Part of a small language model's weights: 12 heads of 64.
Each number is 128 + 32 x the weight over its row's rms, rounded and kept within 0 to 255. Layers, rows and columns count from 0. The size above them is the row's rms in percent of the matrix's.

# layer 2 MLP up, 1536x768, rms 0.0942, rows 482-506, columns 512-639
size [101 100  98 102 110 112 103 110 106  98  97 101 100  89  92 103 104  97 112  99  96  96 102  88  89]
[[119 101 151 210 126  57 113 115 136 130  83 153 144 150  79 140 159  95 148 149 136 106 146 107  67 166 190 124 121 116 114  64 165 147 132 126  80 157 141 104 163 121 131 115  88 150  91 116 155 131 130 126 167 102 185 118 218 156  73 143 191  66 110 164 134 184 115 132  96 106  79 205 173 112 178  98 124 137 125 153 110 125 119 139  92  59 116  93 134  99 125 158 142 113 127 170 140 157 101 152  64 163 144 129 170 176  70 109  98 206  92 134 115 140 153 223 147 151 110 192 128 169 146  77 112  95  84  90]
 [167 117 139 144 133 166 161 121 105 134 129 151 182  78 148 103  71 200 153 116 114 152 190 118  87 138 168 158  88 102 131  93 152  77 126 124 104 126 168 130 128 131  85  86 129 167  76 127 158 166 127 141  86 185 136 103 125 137 141 179 137  91 132 136 134  52 105  95 114 108 158 140 140 156 110 162  93 106  92 131 153 123 174 135 114 100 179 167 130 144  77 132 158 110 114 127 117 123  89 169 120  99 158 136  84 189 145 148 111 109 116  70 128  91  69  97 132 167 136  97 120 120  89 138 165 173 140  97]
 [171  81 183 136 159 159  96 160 121 135 115  93 161 139 106  73 114 188 106 132 113 168 181 127 152 109 149 120 122 117  98 120 129 172 101 116  97 152 180 107  85 119 180 121  94 139 143 154 146 187 123  25 134  62 138 170  98 108 143 159 148 133 155 154 106  98  71 145 104  86 114 145 142  90 176 125  85 138 160 134 121  93 137 118 146 131  90 123 115 113 134  91 141  76 141 124  95 111 120 151  92 131 198 157 143  74  88 119 130 155 107 144 149 127  58 135 143 141  83 149 118 170 160 111 146 186 163 126]
 [111 179 132 167  93 105 140 114 122 186  86 115 160 124 156  67 151 153  87 136 159  94 152 208  81 145 155 131  82 159 114 131 162 110  91 125 148 169  78 134 123 116 148 146 147 117 131 137 110 184 114 158 168  89 129  93  83 152  84 116  91 116 179 133 132 103 125  97 180  88 126 122 147 134 207 176 168 108 100 139 124 117 122 151  47 116  66 177 137  93 119  74 173  99 116  80  95 105 165  60 154 125 123  93 113 115 100 138 127 147 134  93 152 103 145 111 142 139 174 140 144 121 126 128  98  95 209 152]
 [107 125  56 142 138 117 123 110  93 129 144 187 131 133 103 205 132  70 110 150 160 142 158 151 138  86  21 116 158 187 184 109  97  86 151  93 129 162 108 157 177 129 144 105 139  57 138 168 132 181  99 145 128 143 188 170  95 121  73 111 179 148 100 143  69 110 145 143 176 141 143 184 122 100 142  82 117 168 148 143 132 176  73 154 110 135 167 101 121 117 110 107  84 104 123 112  79 128  53 118 179 185 131 110 119 153 141 101 146 109 169  91 146 100 122 169 157 134 138  88 153 177 130 114 114 154 134 186]
 [125  97 118 108 134  91 101  58  96 157 101 134 107 113 138 153 175 124  80 153 112 170 103 103 119 109 177 158 151 170 100 173 121 105 170  65  94  84  53 106 118 158 108 133 124  90 209 133 121 190  94 110 116 130 106 118 123 114 152  76 142 111 147 109 100 145 116 114 112 147 109 129 104 152 142 157 133 108 102 125 130 144 106 134 113 119 114 148 146  98 123 182 156 167 110 148  94 129 114 129 104 106 138 143 145 108 173 121 100  74 146 131  92 174 106 147 178 152 104 143  83 205 140 109  90 165 159 124]
 [154 115 101 168 112 128 147 159 110 119 169 111 141 125 156  84 145 190 159 168  56 103 147 173  89 139 115 139 115 104  64  98 132 148 176  97  48  96 139 135 138 118 129 182 104 147  56 156 135 149 107 136  95 156 199 127  94 130 131 103 169  75 136 136 115  95 132 124 122  96 134 201 122 156  96 210  62 108 134 125 146 142 115 155  96 151 187 122  97 107 104 163  93 112 159 125 121 114  93 127 108 151  84 126 101  91  27 172 126 137  83 186 133  86 156  36 143 141  96 137 140 135  97 114  59  82 161 135]
 [120 111 187  89 130 111 101 129 166 122 120 104 131 131 146 109 196 167 147 189 106  67 205 148 158 135 132 130 144  97 103 126 179 159  72 131  43 143 148 130  67  58 132 132 140 113 139 154  95  68 155 121 127  49 125 113 106 153 193 121  96 146 100 165  93 130 188 107 131 114  78 117 171 128 152 146  92 129 132 146  87 160 139 168 120  83 125 100 128 115 215 118 155 105 100 121 150 176 130 160 117 144 180 125 161 122 152 142 155 162 133 159  78 142 121  90 157 142 100 137 155 120 123  93 119 119 108 107]
 [ 99 150 151 106 169  83  72 120 152 110 137 124 138 113 126 117 158  67 136  41 140 173 133 159 120 120 155 115 122 144 137  64 138 112 133 136  90 187 161 132  94  97 144  81 125 111 203 124  95 114  36 141 124 142 109  82 201 142  88 134 114 149 146 130 120 134 130 128 121 140 160 122  82 119 154 166 147  84 140 125 165  77 128 123 173 151 176 137 156 108 211 124 150  74 144  92 157 103  63  94 123 143 158 151  73 175 107 148 159  96 137  82  98 162 134 116 142 102 156 146 101 160 114 138 116 137  82 154]
 [102 154 156 114 124 137 148  86 147 173 166 164 169 154  91 105 197 139 122 123 198 125 112 139  75  93 150 119 122 117 106 136  85 155 109  68 144 147 119 110  72 133 141 132  94 160 173  80 112  71  85  80 198 110 141  87 164 138 123  81 110  97 145  99 132 137 154 112 147  91 113 116 133 132  59 109 135 145 157 129  70 143 115 127 138 170  94 136 124 158 113  62  87 150 172 143 109 179 113 115 174 163  78 162 119 123 180 150 132 131 174  91 148  86 146  86 154 154 117  92 217 119 162 154 159 171  42 196]
 [ 64  87 120 155 153 145  84 119 138 145 121  92 159 127 118 137 156 167 146 143 138  84 134 111 153 145 164 114 141 188  86  84 103  83 153  88 116 178 141 119 154 158 166 103 164 107 133 167 183  86 121 104 158 117  82 155 148 157 103 177  97  53  95 121  71  98 117 121 116 118 101 138 129  71 162 148  95 172  97 131 129 146 203 142 147  82  52 165 130  74 174 120 102 157 114 118 122  79 124 176  91 130  86 155 135 161 155 132 153 152 131 146 100 117 133 197 111 137 119 138 167 136 103  71 146 135  90 145]
 [129 119  88 142 141 112  79 106 147 118  57 163 124 140  80 138  93  80 133 143  83 170  99 119  83 145 103 139  87 118 112 139 146 112 189 137 120 155 158  94 137  75 133  86 133 160 101 169  88 110 169 180  66 171 120 133 160 136 155 124 162 157 147 129 105 115 121  80 182 143 128 151 173 119  67 157 123 130 127  85 180 100 167 142 107 111 132 116 173 169  98 122 109  96 119  88  98 119  45 138 157 116 102  95  90 115  95 108  52  79 114 117 136  94 160 134 121 154 126 150  90 189 154  93 182 147  64 115]
 [115 132 130 102 117  84 220 125 115 125 151 151 119 126  98  58 117 162 124 121 112  78 100 111 137 113 181 177 140  99  78  55 121 117  87 115 160 111 156 158 104 105  82 158 133 150 144 133 121 156 109 170 101  84 137 155  94 100  99  77 121 118 146  89 103 127 138 189 142 167 131 153 158 145 129 142 159 126  38 168 129  86 175  81  87 141 117 152  79 116 174 131 129 121 111 189 113 103 168  86 145 108  57  60  82 133 106 139 141 149 127 164 139 129 135 133 128 135 129  99 101 161 120 124 119 145 163 106]
 [ 99 141 103 122 165 160 121 120 145 130 191 202 163 111 125 156 114 145 145 107  83  94 114 143 131 156 139 141 100 147 103 118 140 110 144 134  93  90 144 123 156 127 146 164 139 126 159  76 134 105 123  94 173 111 117 142  89 161 158 173  80 137 126 124 169 101 155  49 116 120 105 135 166 137 153  63 119  98 138 172 108 129  91 135 140  43 196 132 126 173 168 117  80 105 160 111  91 111 158  98 107 166 129  96 164 156 122  89 140 148  81  98 112 169 111 132 108 110 105  55 100 109 122 128  72 111 103 170]
 [102 133 119 114 171 128  48 101 105 130 143 123 119  81 147 133 118 114 126 127 142 171 163 126 145 123 100 142  89 121 100  91 140 138 146 108 145 146 130 146 144 182 141 171 131 122 119 166 165 126  78 205 115 114  98 133 165 170 141 229 128 131 134 102 135 187 107 167 118  86 148 121 190  91  91 152 139 155 130 129 168 159 120 163 131 161 150 128 164 126  96 134 113 146 110 124 135  92 109 103 122 158 150 121 168  90 112  76 135  88 138 139 144 183 169  92 101  99 132 135  78 160 141  80 155 128 169 105]
 [ 86 149 110 153 142 115 146 152 150 148  85 188  51 152 121 155  97  46  98  93  82 120 127 106  86 119 184  79  72 124 152 117 136 126 158 165 124 137  95 145 145 131  87  75  97 158  55 112 169 143 148 143 167 132 104 133 130 130 151 130 108 146 106 100  80 130 110  95 174 120  63 153 152 136 131 111 135  87 133 205 105 144 136 122 111 133 157  88 112  98 156 110 132  93  94 134 120  62 135 116 119  95 151 154 127 135 155 142 189  85  96 171 159 128 138 143 169 137 111 151 140 122 129 122 139 103  83  97]
 [159  95 143 182 158 116 184 173 126 153 142 147 113 102  99 178 111 127 113 116 180 136 107 193 151 178  95 122 102 120 103 108 146 102 116 147 186 146 171  73 134 126 103  95 118  71 139 168 126 139  99  89 141 183  71 151  98 125 138  88 112 134  64 119 118 127 155  37 149  67 101 131 113 153  95 205 112 172  98 118 137  57 140 110 107  72 153 159 121  79 136 121 144 163 110 140 142 151 159 139 162 110 108  96 115 173  77  74 107 162 146 136 122 140  75 130 152 125 103 145 141  83 157 118 116 147 126 150]
 [177 115 132 109 163 189 154 110 110 154 141 124 146 103 128 113 106 121 124 136 164 123 119 172 197  97  67  93 103 144  35  62  90 164  81 188 168 195 127 163 137 108 116 104 173 138 148 148 123 159 129 139 124 170 134  48 158 162 101  95  59  62 146 121 120 160 111 139 108 151 146  98 122 160 131 158  57 145 132 184 140 120 107  71  98 104 204 100 117 149 142 134 110 127 128 170 119 107 108 104 150  98 160  86 114 115  92  69  76  96 106 110 107 110 109 147 145 131 125 160  87 185 102 151 150 131 188  93]
 [150 107 102 118 111 141 134 128 119 105 108  89  99 104 150 125 146 159 139 145  84  83 131 106 116 150 130  95 117 143 142 142  74 163 123  84 162 148 151 153 122 129 132 106 193 120 126 140  67 122 123 115 129 141  90 166 164 133 155 120 112 107 142 141 144 140 119 116  65  99 143  95 134  97 114 114 187 111 146 141 141 136 178 180 129 173 122 126 186 157 106 155 105 126 150  85 140 132 170 133 126 176 134 127 107 139 169 143 131 161 108 147 124 133 147 117 118  78 196 164 146 144 100 174 135 129  79 108]
 [121 157 149 154 122 172 156 161 142  93  87 163  97 192 137  98 145  89  77 132  56 116 116 186  42 154 140 112  74 175 139 176  70 113 150  95 133 129 123 145 156 111  71 140 169  74 135 105 210  90 130 167 112  80 129 140  63 145  96 207 174 133 134 105 125  70 147  73 155 109  80 216 121 110 133 124 166 146 110 130  85  97 156 119  61 129  85  90 191 153 176  75 140 122 140  68 124 120 149 148  99 113 159 161 144  94  89 137 138 163 161 117 122 122  92 165 123 131 151 126  94  87 137  70 139 159 121 138]
 [126 133 101 132 111 166 147 136 138 143 175 148  96 129 142  96 109  64 114 119 176 114  73 172  90 106 126  79 100 184 124 121 165 154 116 123 129 165 113 143 110 128 102 121 151 159 143 125  86 157 136 188 178 192 110 133 153 145 183  61 149 125 146 131 114 112 126 124 173  73  82 125 147 148  85 156 152 188 117 144 142 182  94 143 141 130 142 102 142 153 142 175 101 112 145 127 135  81 134 134 173  81 133 178 180 151 143 127 162 133 185 174 105  98  84 124 128 177 120 161 120  96 182 163 101 154 119 160]
 [ 66 151 170 133 111  85 131 202 118 138  93 114 143 129 143 141 128 104 175 148 165 117 102 116 126 158  43 185 147 159 122 122 158 113 146  82 104 163 126 141  50 134 164 105 149 112 151 126  97 106 152 170 117 111 149 177  92 140  84 181 157  99 134 138 188  81  97 113 131 130 124 146  84 135  97 104 201 133 150 155  74  60 108 145 134 164 117 123 120 118 171  92 164 111 132 101 105 184 133  86 103 130 150 203  95 129 155 184 116  85 109 161 141  86 181 155 100 110 116 117 190  83 123 164  86  97 107 113]
 [ 33 146  58 119 141 149  76 130  78  71 164 174 153 103 128 156 116 146  91 134 155 138 159 122 125 105 154 124 120 128  77  96 107 120 122 147 142 122 119 144 117  83  91 192 173  77  89  99 134  39 164  71 122 120 148 116 109 145 140 129 146 141 122  84  54 119 167 151 114  87 106 117 127 112 119 176 125 139 165 143 111 197 113 125 133 104 103 108 146 114 186 135  20 150 143 129 107 147  85 131 107 156 122  94 157 124 161 109 115 118 126 138 149 106  51 125 104 141 152 114 120  85 134 135 128 150 104 150]
 [150 100 105 139 147 147 116 172 181 101 130 126 109 139 162 191 146 105 107  43  93 100 140 143 153 130  88  91 117  85 129  89 136 148 146  93  41 171 115  74 117 131 139 133 125 147 133 160 154 140 108 149 157 110 102  97 150 168 119 158 172 110 125 149 125 143 155 131  90 180 130 152 165 139 153 128 120 139  89 139 128 130 149  68 154  97  92 122 133 149 125 163 137  92 144 180  97 122 150 152  87 183 118 137 118 118 102  85 127 137 128 115 125 166 212 109 148 140 219  98 167 134 143 106  92 107 161  52]
 [111 105 111 140 111  94 135 139 184 173 167 167  87 134 142 118  86 131 114 173 161 119 149 194  94 161 116 121 163 144  93  94 104 134 118 144  84 143 131  92 155 170 104 101  93  88 144 186 120 144 114  95 129 141  94 160 175 158 125 112  96 161 154  91  76 118 184 116  75 147 123 152 116 111 178 139  98 138  98 113  36 189 195 114 155 164 120  92 150 130 113 100 122 116 108 117 147  52  90 115 147 152 113 172 174 107 130 104 127 104 108  72 117 145 144 163 126 105  86 138 137 135 123 112 117 116 107 191]]